Weights of a small GPT-style language model, trained from scratch on English Wikipedia: MLP 640 squared ReLU.
Each number is 128 + 32 x the weight over its row's rms, rounded and kept within 0 to 255. Layers, rows and columns count from 0. Numbers have three digits each. The size before them is the row's rms in percent of the matrix's.

# layer 5 MLP up, 640x160, rms 0.156, rows 480-566, columns 80-159
103:135117200167151191144132100104153084181129176155141128182127088140070092135099115142159071135132074124106090138140134160131117139109088144064111126119123114164096130153133128128119178150124195062153128073121137137150152091131123043127105114
108:098161202107208143153106135130106131152106133093095110152143123117151070183136106113107176109106163129173152126144099183130103117101100179143144106124098145065114122198102184113148128123100066105135174127156144168137145197060151135097117132
102:134092173172116102134157103182118116102138145118119149162117063119160123156125133125105150127068097124093139171191129148102097096080112171104076156075128049153118119154155125115089146116125159073083187163142117167137146127083091159137134135
099:135100160188136149177110078111146067161080154168127061142167123131153153111151105092154146185122080123182125173082166123129103107165133160118153175104131192145130158087115151086176134097098168065093050157197083127147159155180115101146195163
104:105125116128112162124156197116134163150144154152109082147116114172164136158099094112127110131128134138122087080084144110076125113117085175128102119126134111146148090119108170151136198091151139072134124119123188117131231174141107128128119155
107:165054178145084166064169154102117182148141138123125151129123091117158082056095097112123092167158082164158146074091110168139154157177145143129172215104151151136126147101090178113083115147175101079123175139142157127120127134158118132168111160
109:162110104122096102132131092155145129075141195103123149098158074103099170141149178134130146121155077094150131109082121113054108196163104158082090148115081091160091158135166082162130156098156202093123100123115163091177157182146087130129147162
096:097108101082100099136136107156153120082128094160069098161164096129159143180148084094106133128119151152172168125178080139091133107124146095076148114103151096136127150152194138082168092149095170157102061128174157086141108159095126118147108126
098:087179113156129014143090161151152108125156075108106148117149229141133150145163092172145148079159162082153139119115137130064136152148092090126161137114024093123128078115115165109122162136160110163121152094164140153149128126145122129098112147
094:143147101096124123104106131114153138106155175194096153136153077155137125087166121193040101121070159112105114134186163144147067107140129132144085142079118108154141168143064152128118209105094147083133137128220183147114105092164106190125085142
099:106118166146120142177115099134130132129121124128112221152177137148168136189125128138150147164152113104086081125173097118148135116091096159146108142100079095151160144135153142104174136104119086098110178108144112157129177097081121156123176121
106:154075140165132103113122134145112153121134200178171162153073163104125101057118146125184105128159097112130125191072091104119139150145158146102178101167139159166161144070082112066199164084110131179133163163155108109131190178190141177154105119
104:139055105141158130114062146115122105107139158128100133170161126189159114117108133124090127112180139076139108113160102156110106114148157123159116095118093157106097168096078176103101141137134166152162145082168162156149080134195128141142106150
095:153118120137135091110124154146103105083121106116092177084168112095102095134166097102141140111150136100151173090110174076159146131197154132142130090148088109139132122110106125145140137163155167126124135148125213105167169063133114116088124162
100:119089080168092117135135161125105128135087136156125101142165115173083211091147069122112153156192084133129113133137175096175141160090097152132135170100160152148104116202118127181151229078080138063120141083048161169165128085115125122127163130
104:118195130078104123133160073105161171141124116121127120161181051099151095091149072095094184085140130089201131147148105092112086096120132126086093128198092108137169105169107095135131147116081163131091169070110123101131107071171138126144076144
096:135152165166139137164136132050174102104127184140077127160087133111108127118129150123131127102189069122200134094145089140083118181164170125163115121138099094151111110085106055176120155106067145111068117112131102144133128135100080112154115172
098:220209035155146105128185068151147142130138210106112113107121125134132134142120106222089139117135114142088083100096056168091115128118129124097135105132168072151161098089139096084104135152077149080144084118136116128117108126178115089115124137
097:114099096135126071113090081162137130170206116131068126098073142123149139108131095108122137104078062114072084085161144137155117135125104073114165087175114163204119124131089122113140100171097179125045145170179078110171161107205107142161187143
104:115116121137129097161071135126138091122118112138108148145154117083124129138136104103099179127168155085112114147096146120110181157100066150122221097098125144131131158082147058166124132091112147076131081063144115123141137119146127132107153144
096:119137147106077105075166098083142087110096139148064130162114122086143110113175106083164140124148132147171130143093133135149090102188139114171116167155076107172125125134142102104096103104095107146113165113199195115152096066159150174163157106
105:164103092058114082137071118173108088073116093083100097183137175129102095163093128152136095120139148114149119129163109110177138153139102114124123145161115151095171124087114100151104147208112115084094161094150098080143214136070144157164151128
101:103130142139101092121144142063114058137143145182115139147121072141138139136113098166129142131146173102152117126056118086126108141144093156173160118101139122108161095114196063119144131134172126150098092044117138179181153135119089139122148116
095:099089139165126145157114109156108152099061160136139180132182162132134106162148088100119151084074169047132139180171177113124126146144138103105141171113136092150174114157163122148145139095136138178123131189157058099129146148168156154121126095
096:145209154073122198121148109134145114095111114144077102133142126059089149149166097152104089099126048129143135148079111115093134134151151125139111128097145154170115155086117140102123150147077080102157149126126127108162092057130166138071148128
115:131169152143213138111154094143087174079138082114089195131109144099128080135128139093152136136126111128138104153120189145162060090090101107167174159095128230099127163150089193119080097082152118151110158097118123127128150108144110141109144141
101:131125111141107101109113102122151099090106089118139184144090116183091115056121188139139116126167126121164084130094171113142069140090121181079149147073144160135080141202128105135137114148122160092142124140060154074120134165177111111183140115
095:100105135135173111141144116100129165193143122184165137095134119180116080120184102139137128194062150070108097132091151116121092050121089155166101119120100124170142141108153126149085128139096148199137110159076174088124174194157169143155114100
103:135122128077115099138112186137111154141122156111156181145076128143147120126091134192080129156127139144089105110132130145070119139134176158062105140130156157105172131083149129117165120129040103174208126079113110122158125142179088145132132086
104:127091125096102099120109096171143146175086174138095105096117159167143092134120128147097033122158153137164120142161186099125109066146185154103121103112125107138131114082166110103152102103084125097128223184163096135129133154161088169115092133
097:176084121144106121103137088115153154056105097149087114120142142123096117111114081138140124154097098126072141140092142115203119177195176147082153116129148078034087086098136118135201108153134131094146122110130085092127136147088152155151083091
097:125126136087093126116093166062143083097099190083180112074136140161115117107168167161160153118134127093124125157147212115127087076121099114070163083107104068086206065127162126146141078081151177097113127077157136175115188123159169109143170194
103:129069152122108170161114145109215159139086134118149164166115164129102064114161074143117125174163056104121080124102150160117140160116189098179179146107164097156173128069191124106130189148148105085158153103164141118158122118121146152153114071
107:120162137135098085098079168133156107193135080163142099092139122145133136108122104043142137083126141146135142073106145064130103138151132171123090067079111114078114159142118170135120157139152086153089173141142130140139087122095134152159081131
104:084130196193144151124146115101138109223078100117084112119112162125173077171156101117217114125186159125111123072088137118111191185133052172125113140110136096110140133138173164155121137157170143196146082118078147160080087104142110118138137133
102:088094170115142135162168103140128173209156144132093148139086116158140127097115144157149122134101130109090124172113054084158096199134143120127135068172149107136116119130118115092146114152120103130083140121205123083073130099088148171150188126
106:108115129118127134072108124133152103147147111157100120136102114071137149135119126126120114107121119151190155122169088107124113139125117123135159195132097078117141179176158183138165094155109154154043152112146120138127091138113131219140208136
100:125144137172176156148122133125115134173137104132142105153162159140163102165133101134057123121157106122114126135129149161140165122091109085157179134065091177095178156149036114131132145141093159102083114065078125154155143171142118155124136150
104:101104149100051150124169166117049100145151144179121143106102111102127113144130147082165115083163142136107133155143128054158135123186092115136137086117109147108148132106131172158143171151146137155114074191200128130170113133081044182108127178
093:157165102073096189148119152132143134114050107128113138077077083128120171111103122142101079063126123117140128107112113104123134092113183102096125199100133125144141123122081167138156133112144103076156074115173136059143112109070159129096137096
104:119146153139127091137070121138163160134114146114116098144131133112148084156115130122118155127173151104118093163080100170137124149199039157082148136161102135172171160099128077159117044170057115155169116091113113086106095134146161114131061118
095:120103130132085142164149130085144152114139088202090174068106137137113129151114160173128126139141099138208091145127089132064137133124133086151132101112131169182107116124195154107137140088116175159127148179157169131144112110114127135131097128
102:093195111155113128072191170120150146110147144135154120119149115093175147109146152102163172198144126093102117173116097136098133142144123129081164127169179173139120178154137095140165113109122161146139157135131140135118110154140127138201118108
103:119091137137141146131072177148098100123147202097161171110077121118143057104143106187104182203166119115154100096152114134138129126119103104116162176097131133042141150159114099098132123161085162074133174093127101107152175105147110074141180101
106:115158111130122082186109055121154123175112141145158119097166095039108086128136111109113143094132155165185075104120125199120168125110087140150138157102117132154134151143119127125116180082186099130101111190144151093123122100166043138129138161
095:130118118158137162038138125123086144102186132119113126147109182151145075106145053133066187156071064132172073089147070153144078104086121135107115114158099062148162197130099160088149068133111109181076168108136160083178146170119113142139162134
093:218182080137117152124132108148162175143147143178191165137163174149082127170156094166158154145112114183169106129163112166155132196085108109130113099148128136127129132144134132121152109108106116139087186178091124119124072182075139139150091154
091:157143100131117134162137114134152083068056136142122084117154118101123087150166171168130144070172130123131120132112132166095104128126185132165106147119119131115163124114103087165134154129103107065191143116178142099150113151068135125149196100
094:100120131131157097158106160116193116109107158137118103113098146159149070130117147142092149114132153116134100162121114208125120135126155073100144107136163131161138146105124120122081096152145166157115136110116201105151128141135122111174077082
103:139104074102123088140161133109127165133123129098068155162129106111155156159124153160113131090161142092187087099089113140163132138080131120100147120085114142129119094151150140160066143148107091110107087172176083161078149090205110098136096106
094:169121101108144070078142109092071084150135152165077121153138063189145133115117142117112111111151075085142101152062131102125139088147110081188198149148135153139141145157097062113160139111111160141104124119108141135186130113126149143085170151
099:111151102160079147134158154106096120138091141121083131070070053163091123150158137140121174140161121108132096058101082107124140070118103089142072136098130136132098097114069147084129104125095142093095159122221093093108148125132111115180168092
121:059121136130093125085169151112094168158129114103089125130142052087141079122125182152074135165167135083150106084094090158167101193127123108116091127108185142099111096103190140151179141094103100171092122138163140097107180140214138210077156158
094:097151153161128192080114119099135111134095097129115157128079123146169163136084118137125114106126126129130172120120064166199179069130123178134197155163091085140142095112094075158160182131128198130121156093177137173139125118148155184064124150
102:150096137189139128155128127100208058161173125105124094094166089109176153114159092154170164201123172142201084088168117076131088130164166124131138092130180139145100115120100134138165077143087099082099080157124185091144126118110141092120157136
093:078104117146112114120142102163147133095097200063117190141100146152162131111154136132123125137175106093122145132129147106151168117134085155096154172156104118155111098106140099106127051146127156089119096105079064078156132087140111071163143115
111:128110127123163194149167115131125182157152181186142113130131109084143134175129141157078104096101111113133134125129124105092122099175154118113165124186159194149155125096160106114103146139119088109122075106074116128128127110113107141073111114
097:132121187160066144116130115105067145102155137142127157086218100158127129075101156119073135086167124160173119189077121138103085107175136145130137137132162065174096120093102162103169106081155178158117140200167151067135156122145103164119178147
103:110075160104154110130160102118109131153083202195124162149151191120182131160184117171138150131168085149058117106155154140080109165101106111124151145165110133153166156105172155158123112138111116118031093116046114138107134107079119175105114082
104:161079080088091141135094154126137152144171065178086109155126141126125096083169140166073162160096125079168132066155139115105203215143067063109125132104108206143159113145150100126156129107127103202147096066128157130121104111088152177116141086
095:133114078137139106069154136113132148113079136129112176110149177152149156119102153068115095102107140168099135074111158185143136137088124163123092107124095146090150105108165085065177113108103150105081145113091086152112163120112163171088098112
096:127099075100109201132119102120161082121130121146111110129122142097150111103085192068165180171140076071115070082147192126129152125127092071112115094131087158133136176124178156097136137121125113122079122104152098156094142110143076146142167140
102:156116119152088142104129071132158076173128147071167114118131063092157068163141101140139132123160107174134063120120152190112145093127053089160057103135114120123099097106125111145154153180096109103120108097077102146106133116143102145172089183
104:105098081137137132101129143113142161140121088155138132145137192158160161081128101095121094137146134126150123110171115115078123117149152142121160191114105142129081124090159195047152180088092151115104114064132088143176148138116123172140131161
100:178082192075160097064159098121193117098111143147160139066130113125148132097117095111137111108143159156145149121140109156185093092095122117115117110140059129102184134137118094082103143175098094188084129129205139182148094117094080121136096085
090:114091150146128095096139163105137080154131127123117130110132134144154175139128124198099103190097153095097107110059142122158105121136117204102107198119131087087074075145148147120076133128064134096132096127148170116125159188148127162178135110
097:135123099145177127126127192096197128072149132170122191146125123160168156144163075102101099149140172159159219086122114062139150098115126136158132116088152166080188122111118095105192129116155155101189083137115077109117085064127168177190138115
091:058124175136181106126129069113106156101123097195105135125153141146142102121136104117075145160142118066124108139083119095094152179172102116152125141114097145179127101158075150154134153125149124118149105110099135076117196097085097126099153183
098:121133139119149112133138147149191130152093119145094151075089066144162119150099167228132175172089076105096108152164071155166155179118101077139083123179155133077147108175193165149140121141134099148129119155082131148141138162097177131162134109
092:154083169137162133125132130126182173074089096188104113162084109182151169121075123116100134138166134140122066108170089116133210145119112152121163104112083028157140144130112169089141115107112114129113096183092123088169128090137115100123134174
105:114166077085139189138110123149171122108119136084110131140125143124146114141156121135165179119099158103116141114162100146138069069153133170142093123080068151126086109100182152105134057100144162120183142155122142087112201143072115138132048107
110:126101131177153172152127199107107141125108118131173137177123124175107049126141129106170116165107187090137067109058086113145172088150098131140144100167121078084132087167145097123153124167106110099064128156118137102183139116148118182160149163
094:094102095100112094154164128137127055137098084138113088143152169140121187141174093147179123079113195143073184126113121155131139136154115161136134136146148114120137149094143114138152081144147160137136150102093144119087118134089118131156110132
104:089130113111168162142129144099126080170129145161149170150117118135156086096211135121143129151128172118064067018184107144153109082121120102081173149145144092130139104131117195146133103089146072094091144136138126165160140135073140109125127131
091:189164153104240137124134201181102185120099113126084163107161133140114120114133157152150105131092129145122120135089099168131100109175163134054077151197179113128150116112076169093090193162120052118133144096163118083192097129063160152131108138
085:150082070111124110128168113152197206157139097121149134198130104121092157113098120157131124056154173104130156096084149128150083155113109117096122136101124126162166074175125164156163139159089137132117112131102120129149114099092160104070146126
088:119120097122167154123111072119157130076081136123061150161090157139135101169104203124126142163130136090117100086194136125096169069127132118162079168163033139172149093141154134086138156167101157142053110145120121138126112124156134127162156151
108:117162158074126119123042157164099098157154138154106113094105173119115189072143153165147177113131138116122103136110064167195105149124097146132154108085123175138125119151138093088100176129119138120154102122136106107121118177132194126115093101
100:066091139162112047106112125129127109107117071090106069108157219140078151137130108180118165099100151110137102145115104113134134147139090143088167083093075094124083056107124152091082136129099132109131092077123116116102144111187114121098070164
095:160144141148069161120117138142167165103089120169103154046122120130151107109138159162069142115169087167150128189138113099150132141138191084180196125114115072098132116085130120157149142072140125139126136088179115128103112114083107120107114168
091:165140083175098120150075104229099137104120108103157084099120096183157138105147177092154123077141142101155064148191142123141076183124184096110146143157151146171123056153129082177152157131162110069118101119152114148119142106136185135125131148
101:108156159168116095142106092103151186186072080140181144184128137075123103137128086182112119178154151129123126118151155165147134170128124142162135128062132156107162113138209152101155138107094114113196107168136120080120099100126123170142152137
108:102172166186124137115121135090155146110126106182093118135137139185220148114155155138124114150135164192108159126139123115125046158148169187149100135144124124185122107134170085165072106110145176104152201101128088102165139129123140191133084155
100:137129195096169135105113135129101131135083181112104143155137161136127137123093142144108048149137081120106145157095173147147153137172133039135134118090133140145107158112104124085095203174110106098142091122183120176143153079135105098117124143
105:150153064073114127024197127172133104100163092208092121114132174151078175109097140116227123054131155176093106151160115076141098160173154093103193137119134117090173146091179183137123144116113104114114143124128153130141124139112106169113095073
113:108094120181120141133124120122121134153169143132129103099132168162148122146105141132057173091172128193081114134126144092157139129096151142155135078103133138156171147113134152105125066119117124075091158186106164084128174164102091161089161104
098:148073138185183153077158202131109124113105214140071145103122169129191101138163136109096130137124084149111152138122152131170169111154140126124147130122117102130156119107158191094076136144137143112096182159104168161101077106133093119144070119
# layer 5 MLP down (transposed), 640x160, rms 0.0785, rows 480-565, columns 80-159
106:129108171102109045135162118131076141117163073108165124100092136188143155162146081163100129080088119150140117088169127129142032115135144128177113158112125138085116133203143120186094142165186103120182182107146111139098101114108091167186057137
102:088103119209119165111061138134150144126120162093176123148149176135169082133134137172092147104094096129187194082133124121072184103136118147097161160151148111095110093133165115097127118100171145120139093111114082109075101164166103093116176101
098:096153129072153086097111137154150176152084110134123148117121148122119170179178136154094116121196176097138155153119154084137133106118142154147087116117105157141112104104157154133138124143173113137138141137134149066092113093139154151177139135
097:064160123095146129125066094144108197182116130101094123183094152137183096104154137119109111134184122165146106118160117124080169105106116087110131121156163108128140136143157169081099123175206110147147110136169202154131131127080105104102117136
105:070077162142159080102145131161206144088129132132074115154086163106107116170163121134137163143147135109163113081116168097139094168108096165189126084165119140074148072145122097124101111179110178099124173106145168119073153069160142124097169135
098:160092154093132107165120126136131117127102117157140125107178116105135123171116189182094165170054069090110216154187133130145041109114146141155111080172078099120181120129148117108114187125152048113148142160136105049102109146098132152160121121
108:075176147189135162047085128113132135144127128135144087155153086135109129103097139155050142156141116111190167207139119112137135147083129108115163099216120145119181074143133097183074118136136196132120147093138132122117182139102159101142077085
093:117133190141109132068206115149120090095077140125156178053065119110049155128077172124162154161153119115132113159158096179049151159161106093155121139059101126108110098133137104090132122113121101164140103131108116139152143112177146090094121101
119:134068154140112186108086131151182126123149136071150170103120094145115101110143123089098135078196106151144145116118124142193123144128123156185109070143138152149076069156194081124103124135137114100230185113124094092132126114146176143066087078
095:090109199080134132138178115081095210131115163125120089121161109190104077140120136120096082143135178163109138068162237159144172121158148140192128104111134098134114146086165141152065110126158107171190106108109140099100121163108164144107131142
102:086116141102135089100147137098158101108176145061098174129143143143160196104115163152116114121126134166091126104141215149129087163091163094155116090136101134130062135087083149157112149116112116162125132140142144055135154077135152123184100138
092:116159175154167077125173141117164118131110153122122118124131138129153118188092193093143115155146123154150148153126099150070135159148125101092066066093124117102078136146084133159112120117119105156116077090093108141100116184102122163105137081
104:119128119162053163132173191192062162147122128100137119155126151176081153134095109056108053126085169143144077140143080109097115050135146148134113186139127090135142087163125148099101096168144118067156118105117139148142127094117145169117185178
098:137165097173167078111153100144133143076061139089119054125130109052128136100096160084144115159115158114128178072103080118111094099161126145145171173161168112162130099150125191079189085175123189146167125155130152149035089121135117150116133133
103:122120072081081088164123060153121154091150132121158152163175110190220139084167159126132104139116144150149137159162100179115083137125095118154162078157147135060089146095076127077119093085130114121118171151119141147088100111097107134139120141
104:076074147099136124159159192150067155121161177099133137084139131144140153140097113078140072158109122078096135137127105185186140179141053120116171171123112096097211154124139133128121143100075141116123178155113132139094148116124164061155135089
104:109103106112193138167130138141185164095122128134167116076139161099134231114132103138132143178124148141153141040114145068075122142104096083133106131142118129090102147133106162137085179110101104157131188150149081158104112156125139158142187160
100:097171143163127117140168111198102072122207166126107091155153109103152136118146090116111179198066149157096165162090160106137120160105098138078098180121181193124132153052203134151111126136139090118131056137157135093091147176143123114085126120
099:124119104118195160145135146134185131081151126110140125107149142110115122101116129093126145145128095082092176124131124139172070106181111076146115129105105179092112112173151179124134119099098117148104152137124095140128113125140186113152108145
102:091118162078106120084131198117130108132082147076140144112136149124097155118168100145155110122123119129091164103160109083122117187134105119120152083143134092136163145171084127121099088138167153123122110064111175119152134213131150147089103216
096:122110140129125144095158124124116109061135213082165126094146171076107179099100194129094116070146138073116139111116110168146151121081122119063192140124134186096132137160079138135140183133159160060150165137109140137126153099090117120088115133
100:122189110181130100167155145131113150088029116131103131124154130110125141126149202133086125162130152083170186116099131032096124134131098122115140122135165110152140164095146151129111127112108096129128129157119114129204155124121134133150051132
099:159079114101160115114144136110125130144135114113126123090147119142153147086122163062148054182043151139089133106137174149158144122157161095130121114136138131119186146116156113147128147094147119064081167106158119097108183147145104074089142095
087:105153132076122153144140145174111042077099070101182129118098154146134107107113162127124101101122137135175134148100189066134165191143075144123095152138099116075082141175102159105130061117114135114148125113137101146101181120090196149123151158
098:056138094107106136167096098136159142155074189093178132139166193112085069120136140105137104104111107107129091174175134153170146152114122126107092085144173110174170149178126176163120124197081086140110119127128118125176147092112078163108109134
128:156128138126125109166159103169142059146153084120149130176070096134085135141097072154147069115098118112135116154133081110170130133139102160095121111166169185157103184176107119153073164155093158119144110083106151112100129121094074110116106156
098:087103124142155121091123130149106076167116106174105108113148102115122094149095158171142164097160150084168125100153094117135147132182169114089181118154161144110088120154107126088125157122104165106123132132049106151173081093074148169193158133
092:098131134111129150137086124134106072170136137106152108147111050081136099097113122131111116113156128128101131146158167132144158123150133049074135083173237150146116143139142138136110096133165156100127131108109066094096150114112142102110166161
115:119082134131117125119137112110102108111185177066125154102140126126137090127113075135125116104121196108087142145157068172123105127106155138130071101184166137118176158099144153124157157133201089106138048080167169094181100132196138114112094157
108:123133103133156064123109152155099165148126059084157114139136145149085104212129126151109089125131133154122117200094141137118143159074119149178160121163143099108180132163089075104145027141120110139194158179098082083085115139107130115127134056
098:185172091057070126120161141108161099169118115138150081159137132101162100151129133129174182160149164105104097152181101084186117138141091089149103147126144164162061074184120141115102169142104109096127148123117093084133124147091085120107168135
095:170115177144084128088129102152070131126155159134145091110127091154119156176078135081160105119128141162122152118055113190137115184122138094100092138170116121157136125153124127176124162155161056073118199145133116141100104135111098142148176119
102:096149118122124118133112187129094123119115138119189143159119105132132159167150138161094130192079180113127128166140074058163181106169115152122127114125136094097167110071129148137137136085160125140117063151185040168154107161127104107115101111
126:116103124081141189138130130141118092082100116093177126134126111088151101150059107141154079099145131102212143068077143113125113122109061158121069139148147129183115119207060109088134135124135119082104081103119125129159127162174126096095129139
103:158106088088159084156160179137173151098160071144152185136182122157095107095114172150100109112095121129153118176183113186162107109135189073158155121100114151092163100144071119092104115135072113106115168159124113056183183129134108146121120143
107:152146151119141131121161130144106148088097087089104130113183117122125123124109071109135144100136125140165148129088149029106155103147147156200126096134135137101146099122117114145126122168094101143097129148135149114189121101129093174160103104
092:104072094100129165121143162130118139156142115135140120141182132102114070165139119135129128124086130100188124151118065121144230172141082091154112059142141058148184099154134174177132128076175102143134139177138093167123106138139194054106096123
095:140103178111155105110128161164185061083089125133131128160123170140120095094177115108100136104089143105140143100146118075124100084120108127145132104150086127131158110113133099078160154087176115125123133113084155081139142151130099100096122054
102:067146159143128136121125098128125163164110116174186125092153185133132120128169149088165156107180166174116144117121074125113106125060164177195127131118114099101147131167137102145176079158192165117077131092163089195130104098162145155098096124
092:130181178150196149120142107111137215112132118107134067135171138148021127150152094087107078084144099135123208161113117154086102174148123198124133172125177065151120097149125102107087112150068109143171155152073126129107131123126089111132176074
100:077143113128123163101085133186079175129121138136184126142120143160097148105110123122087165082169119098129122170129083161085128080105126106114151106167066058114171122142124137101110070142140108169132193092124159120154113147082159175113118170
095:204126117116099091152132151097138125159182078081095121106124153137115084119081148137170134179191157191174137097121130121159146195158123155111095160138155190120125133139123130156091132121193171164172132146105069116121121112103098129138121156
092:162133121136130151100118111129086126121166126114139157155095181111139072120072143097128121154126136121145144098118086185077119089143124127121136106140139144174090072078122186107117149073184187132131145087102120190160167180117108175142105111
096:129118138112119100129132158170164138168123093073148128141086077140100167156115166144060099128094117099150143131144061114179089140100105126098107172136158115166089123133102131108159142131122125154114100163204133174161069083080123169128132126
093:173129119117098152127142112151136153106112151113154173185106123129160079114112107130095097128099181196128146153163100163118155152139040089152151097156116059130112081072128121185133124151104116114137060122124117161104088154109144177114154132
114:087181174144135128129162103100133131134143129147142155105118086131120147153103097123089101109147124104150124130129092155139130152113129113167086197181096134145092124123115122100069117189165136141113088122128082164080124123103145153103100140
088:131163108180137128095144174118154145084131137149116098126132139078066161150158117075138063207081163138118124093148181089123255125161157057128127109066142164185149089184123105121150106079119135137123102153086091117156172161138131103096151107
094:175171175174134143089154159185067118114146111107140156192142102127124129160143136128163113129075205157157108151093088122109146093174160103130164141085156123132146100131095134125081107080098152111125127137127134066107134112130102104151114133
101:120178153173173145134112151127157109140117120177094146137114149138099116129121120115107120093089156131102107167104176145073153132118088133137167079099074122198176100107104175087109224165144079152106094109109186078181086148138122116104138134
097:151092124132146115095134160128134116114107060132108113125127115138127141124184093210155088134129132103099097137092135123121146133196254167155129143165150137157160101110089135137126116070080105174157106131119173096173142103145141096118168086
099:180129116117124106123082075098075102113160117109155124126076200118148148133116119085132113103103183091100100143101151121038146073130103079178100114097181164128176140092086129092124145126164096095144112088100125206070110148133095120134150098
104:104099139148119184186119120192147081093164144079161158099111142143138179170072111101148080179164109176062106171131068186127118168168139113139092144152141141086114097099121129142121113123124138141088066203105122147126091105140166120091120144
125:125096187112117100142137161081146157087140123082128066099184089075106150156164175107135118168132142127091118124085140144115113137142108094106192085104173113117055121094090152156108152138161119162101170117160184154133120139153121113095152100
092:142175163132127120147055083131117147153156116116108088200121120109085114174096131146112096146106139149084140085177115124101133110093117164114133119158129101192139120113145062124121137125144113133164141116136107142119126170131192054135148169
112:067188090123198110117070113144220157117095155091112061125124167103136170164074128162152074168157061131058117092147141158138081175131107109088111144136140152125156098164141099147136090107158187146110124153130117159131129131146129174100179126
093:112115133144101117089113125146106164100115108118113082115118138087163114130174088139143097137102135126092186168125133143102097103112159107160101102121104161172134147151081150118094175107186079104056145161097150109111177130142129133107120092
107:159108162151047102057114152150139118125149098127098178052170109104182150107088156118067199162183097103130113108095182109069156134149148127137121087158120119072147103106098086176120147094143139136087132190156135059145175099116138112156133120
094:106155136141078130093097075047117194144129136159132104144095161179175158086188156113091137094159160162162099108124169146096152110121100118114106193172156182101166145166151129112144179054177152227145116120149102124086096116117092115095147150
103:114131070150108100183111159108068170134151139111112191117136138134100179109082192144107125145150114099195117127121158131119113134126154076103124128143161132154135103064142043142210122080075110158135072112101181180151113099077122160127135148
100:081087101129178137112177092210107071162153122133112160091091152120105147136156135126126111143138118146099128092184120109119179109088088166144133154159141117162168071148136096150123133125176093100082106141095126130068056173117169091147135100
091:087143159121162127124150120145125154119101108107115127148126143114157168098095152073133100115162151134137080135137153168066143125136049130158074148122137148055103149124122125126159066091144168136170145140092160154131050105046153105143159112
099:165128186158074125152105122131120122143196152064093110096122136138097122139165129173113147113157101149123088118102137140136091144139152128122138134088111124146078083156170042181139111129101064084185130164122096124142122193141133105101156154
096:215131070075164129132126163130159067069109123115115131113168076145146184067139103157152154132162161114056161174100119116122115135141109113158082081085108144168158174168122122175100158130116121147177190087110157143118113177110083127186169157
101:123166150108133138133095118126039182145155108121160191215106168140149179105145102089102113135143183112093203078139157163147096148153125154132111143084074128128065124163152167165120104110053165166116126156158097122107095098136117170126165082
096:078153184135145171135090186143108167149109083067124094167190110125163120106138101139147117171115145094110146154091166106111122162098092124159093108184161139126092162142154153150096128082153091190092100114086103141106137132121206126123192114
090:094053114144147122157099150235095141142132110120115151201151105135095124094070110096092116141157142159129074137060114140116133109130123133167203132090133136130163142157072131176093110078141042117101099166097157121090097086123114124151142139
094:088213129095127134127136054061155124174128191102142117097121121172128136187137147122166101105163147072103075148148097163115168140115055177119098170146074149181111129142124136183089182119119113167151094124097110108110162151119102163101122128
088:160186190139164168098141085120168134084172129138156147164096113157139086074103122139137181149126154129171112050147138161116163139083175128152135164171149070096065112130104139114141144145075110121112163166167084184109104098091034166176107109
090:131111117090149108078068172125155102067092128110176137152141116110140126134124099179111171083120136159128159107094137132116113138125120187147082129113126145171103059097116076127169092073157089117139138122180103079120050109163101141116159074
107:152155148074167145127116134109152147166130113107166136080099192078140123161096130104111087159132126109151149120108144157183159156063163070050107130121099101160073144119101072157120135138151134128107097166121116164074134132117139144122101111
098:124147140124139109174112173123125099111105113115177119146099096115096095135108126140134109131143131088075125134124157145161167154041144112147160139151186155103132128148146113185118094180084166093100083122114189111141143144062099119159109133
108:143125194161135149133202168074128107075062212124122136094042127131098118115104082102118125142088146122140113076162188114117141170132078080127103120126127162131147079105146159122158126151179175101151149128111145077163175134127188118118109113
090:127124157116095165089109086075154202087078144145141163136144161186134178151108167121098097099144186109127121159094155042137146108113128140117145157152118179166096087158094160124148103138117142119114126141145140142132132165131099147148106096
105:097131146132160106145146207122132159131181120181143112129167141135167145103068170140147108169119082120136122130094077134090146116138127126124174059085144063183173175142093118172134155139136120168172067127111063125073146123118063070127111104
089:156163124140145112115171203073122068192119133099139152179078152137082213166089138175115131107117156161138152132160108145123171096161102191105112112122182077130159130180136151177116109068147095171128066068124144157150104107129113139118133131
095:202077142124138197120144095150106111163125130114111110126056141122136183111037122140108139153186121089143077111170163133147108138094136183117162153118133146194091155176138139140102129080173081132104080149160077159093105151129088129096065168
095:165146130121130140080117160150132110131118072145164153064116055140121148097138125152063089092183143121154162153109112104193112122073104148135134164087119079131159128145101143157158102134143139132192070098090072110161137076131114118136123158
104:171159113140167107067099081142158149157149135130136104153140131184145051108103109128152131086141111113138116102194124087119086051144106121164132108082109185166107109122148102130100102160094135122130128120179125115130149054107145123099164143
117:096155156104114089114100020114151160142190112112152194145160123089098087136142182086078159110100124153130096074131088171084127149187121117135153121129129139102110129138216142104129106131129126147132151155146106126156129171135072153119107076
091:134132117095136142151129117147084107093116183121112159199147153150141089105145074125119090165050086059121101106102130142094188127106138139157134173164148125085079133133152143134113115139103136140128066092148180152175115133103122174155218113
095:134131072119123150103150189149184127166146179095142065170111139134112111166095156114111159131127096086141086079105057135110090184101093160121159108057164149139120148104162120113160145151080102157066133152098194152076126162136121105132129130
097:160193145154233123098102134090110101109110083127164144151159085120117121177109133180168177111115152115162110124134118147158097118109146109139139130109106135100112170130110142095167079167074115109109133121111106157096175163147099144220144118
107:120089114082095162144134142168157090116123104120146179150131093108144231144189101085187105125092125144129144087056149189121109108185124083102094131176156095142154105134096107114186134122093134117108131087119066137148136147128100105129127155
104:137041166192105121149092128154167136133132182142176102127102156080124161111190104144172162067130092173095105057148081109151182134140092154121114125143099170143095059117136163179128109154170169155175109145124180165136101112149145158125107115
101:099082166222134174123100130127100143121172135096108082147095157095174163061104145122087125140132147129156111193153105198143165116126186181151150153135182088176100139163158097161101101107160151163177070121127161123102107125122160146110150141
107:118146129124123123081140148109190143024120173105097125140197075128071102122120088087170081132123112105163162112095136127117114187171147093134130078153169170186145125112161087105143127135053081098134112129136166125162080129157146104105160093